{"n_head": 3, "d_mlp": 384, "norm_place": "pre", "norm_eps": 1e-05, "rope_fraction": 0.5, "init_std_o": 0.0, "beta2": 0.99, "schedule": "wsd", "doc_mask": false, "train_tokens": 156700000}
Each number is 128 + 24 x the weight over the matrix's rms, rounded and kept within 0 to 255. Layers, rows and columns count from 0. Numbers have three digits each.

# layer 9 MLP down, 96x384, rms 0.0815, rows 68-95, columns 288-383
158142143135149139129127107117091126106139157080158148158089141109128130120145126098145137095143156131133163137125124133121094094128120156155148106098127119141137131124119083137136115120135128141137122096153105186141135125138157180137093131105122121135142147128109139115129147126104132126
147124137081131157133132123122087108193107141099121133110178072072130140153145139154134119094136137110137100143160154134119159109148115103123155137089108149129146120131097129137080153119108167106159084105156107101157156135120130096102124129099121155132124112132119135140088140122170168103
139137165161117117109109116154146081150133103147119130146137139118093134128138144149167156125141124143123112093109137161154144122151169159126122096146131104114117121131132108113147109112103096164181120144117125110126103096123119133145133144113097122176159143123141125127099094129141128111
159142129159125120163136105133112135126150123140154115164130108175145085138137145152128168100134117181140143087066159144101097122160122096165107129132164139132136097129157130137156104118133153143153105144178143121140135111138136134130125157131177138149095129095088128151152088145149132120
117104086156114129168159102148108105152128109117080125108133135106144130184118142143177185098103135108156147144161124160139104140112133176136165129101166142134098172182133147152156090145119128081100152140153119141100096119163128148102151134112119097111102125099149166106180114129114144140
097141076140152110127121082124117112152096151128115118136088123180085180141088133150123154144100171145145126077136139162194120118157127165125079114132118077097169132137139077084110098117124074099121139126141084172139068145128132162173155133139154119127138113154123108122103138117138136104
104134099093155116142041184085109153101131142124085133108136145120125147142126165119113139124095136147121139143128115106121131136137136084138157096109134167134140115152123119096130139136193114148108122121136144102153150099120121113076123134137112080100137131146145110134132123159122136103
147143138125122134112139125119165079109154116165149149100167144133107124121146145115108104140098153130110146161096137156140115179135117152151142072055139118109100084143105103132164114106130113136082090145119124087114115140133086118125146116127140126113135125154154116081130131119111113137
101109133145127124114133153078196113140101137120104155115153126123120164077143121155151133145137122121107154126129134110141182111136143149166091110155107127134105126090104150118100126111173142129081161107123131113085116099111083135131119098076116093148155141106126129151123094121111142130
183181172098132140136164145091142092129144119132140105142101161129118156101105121113169142138119135128095129165114116182120160138126122135117129101102117122152102107114142124129151145136112156114117130138149162122167096123142114119112122127125098135155144134127162139143126109174144100132
186146131135125122163143133099111144135109172127159126124161104109161080110131145120130095078136147098132123086138188097109142127101143104107114121069127095157128098143142153137120146191100120106129119143084117080160136124134132119132122101151140144080144109095099128083151192078116151103
137172153159077143111161118127137079131106092148157111146120141131129140133125114150127085120097140161112145099130103112148095135115117162127115129139127102120129124164112152170157098103145136102113112135133150178147130187096169166126116149140095106134154152136170110110126144131079146132
101139159165120147140162081136121127077108182091126115135090129118133155153214091089118092148101088221101176119107102094095139162199088118159133173148079119095110152103101109062182165120133128100141169011156154123129099099086104141167103144100143079184142140155118068133133130135184097135
140118106131120125093142109059128151136142147147172146128130121112163157164152059152124094125137144095083106136138141119101101146148169124153148102118123109092157154092105145129126130117136125145137140152143126114132106124100140111136112127129138132107138109137136131134114127165111105141
139135138124143134107129123146119152093130129120108107164115129118119129128145113091113116115107153138108132146146159110116131132151111133064079131200114176145083065202179075096160137085129126141142156137145132137132124071154153106144130115128139091137094092074173093122146133153165114127
126133147087135126126139126117130134104094136103136110150144093107085083108127141152155113125096121168130154122161128157155126149113143065099116122154099103104175136138106104110121124175124098127110121120146096096121126136132111146130119106152134116108113157126134095119118108156112145140
115122136129169100104170110116120095106148101099167120096161156112152135141141129146121096091111130122117149155098100123114158116128152146081127129156157149088125157123176143136111124097166094069165150119149145136113149112091166099104094148123144128120144135123102126116080177129101122177
122131117103165147123104120117106081132129103159134098118136160116120144148154126123113147130125111126122153083138077121135100117098126143158154133125106142187121112046130172128177153118129152152108120107120147177078082120189125115112129102161142093092139104156123126105083139163108127114
116163102086118130171147112107126125131145149109168149138105077104102147114104125109110127145137151134067137074146146108127158073166060105129176142139156124122113074171117150166129173093141101104182140131129095110141107121124155134149155160102146144165114088112151099139127123109116121114
114129088114161139126114140112141151108093101139132161078108153094116141176110179144141121145145147140139132125148149114163134131119149070135138171114086108103119117154137115157112138069131108123122106145081142132123115152131117126133126129165120100099147090134085142147170133124142168097
114139114148141148079097123125139116105134139096093124116084139164116110131137103115128073090133120147180088121168150127114117157139106152138114146109087101131116142121143113147141125133096108132109112139146127153136115120120147119069143153123149138139118144107129162148169115092133125132
113116109146151112098125121117104129139136106103150133116120114136108135123122117126174121092109129103132138108129148148127108130118165120082166152128101155116154116119116123094111120122155141113117108128136135139155108179108113113098116134141104145149120144126160101146111152136136128148
129137122131133082159146116156132134096160142127101170090126097105162128114117118132111142156196150173134143134134120121141131151159140133082130123118112143142147141126115122120174095091128112114143117099143147161103152130115106162150105075123164142151134082146122121105134099112148122148
109116137139111100145151107108132088101142107163109127159121135168109140165120141155128145136151079126097109147102147118134084119133116125088119092117140103126140128142102127162147133085127115110113159094126087109139128095095100098149148095127149159110128127135147165124100134144099085151
134110135100146121124114148184122130080152130137122139085168135138127137104147062126108124143139128119168144136120118165156117123083131135098117126158122106081078117097124160122117139100121150131118100098123098128122146107124136148139156086124141142121150167181116123091172110119153115153
100112165123125122089130143155135081123092134089050106131120151158178118104166137126140169148122119132122111149112133109189135122114131133143126148155177128111160116112133157125152080130115162118109124124133137128135133135139100111159106119097116153095157091161091098126106124135106135096
128120137138085135152126145150147113087093112149172099127192123113136161113169090141141152133113143115146143147119132151121106143142102124191135142168134106130119127147135149093112139130118105111101190153126133147126112165113106116135165116151115142152137132145132110136126120143126114150
134141131119144100145121178132136137129151134146118133054104136158102173129133173133198103104128113129155125113144150131138125140112077091126110101147109143137146129129107100158144172111141162157107105146108122119136151102159107090160121156135143156115140090127132093106142099121110102114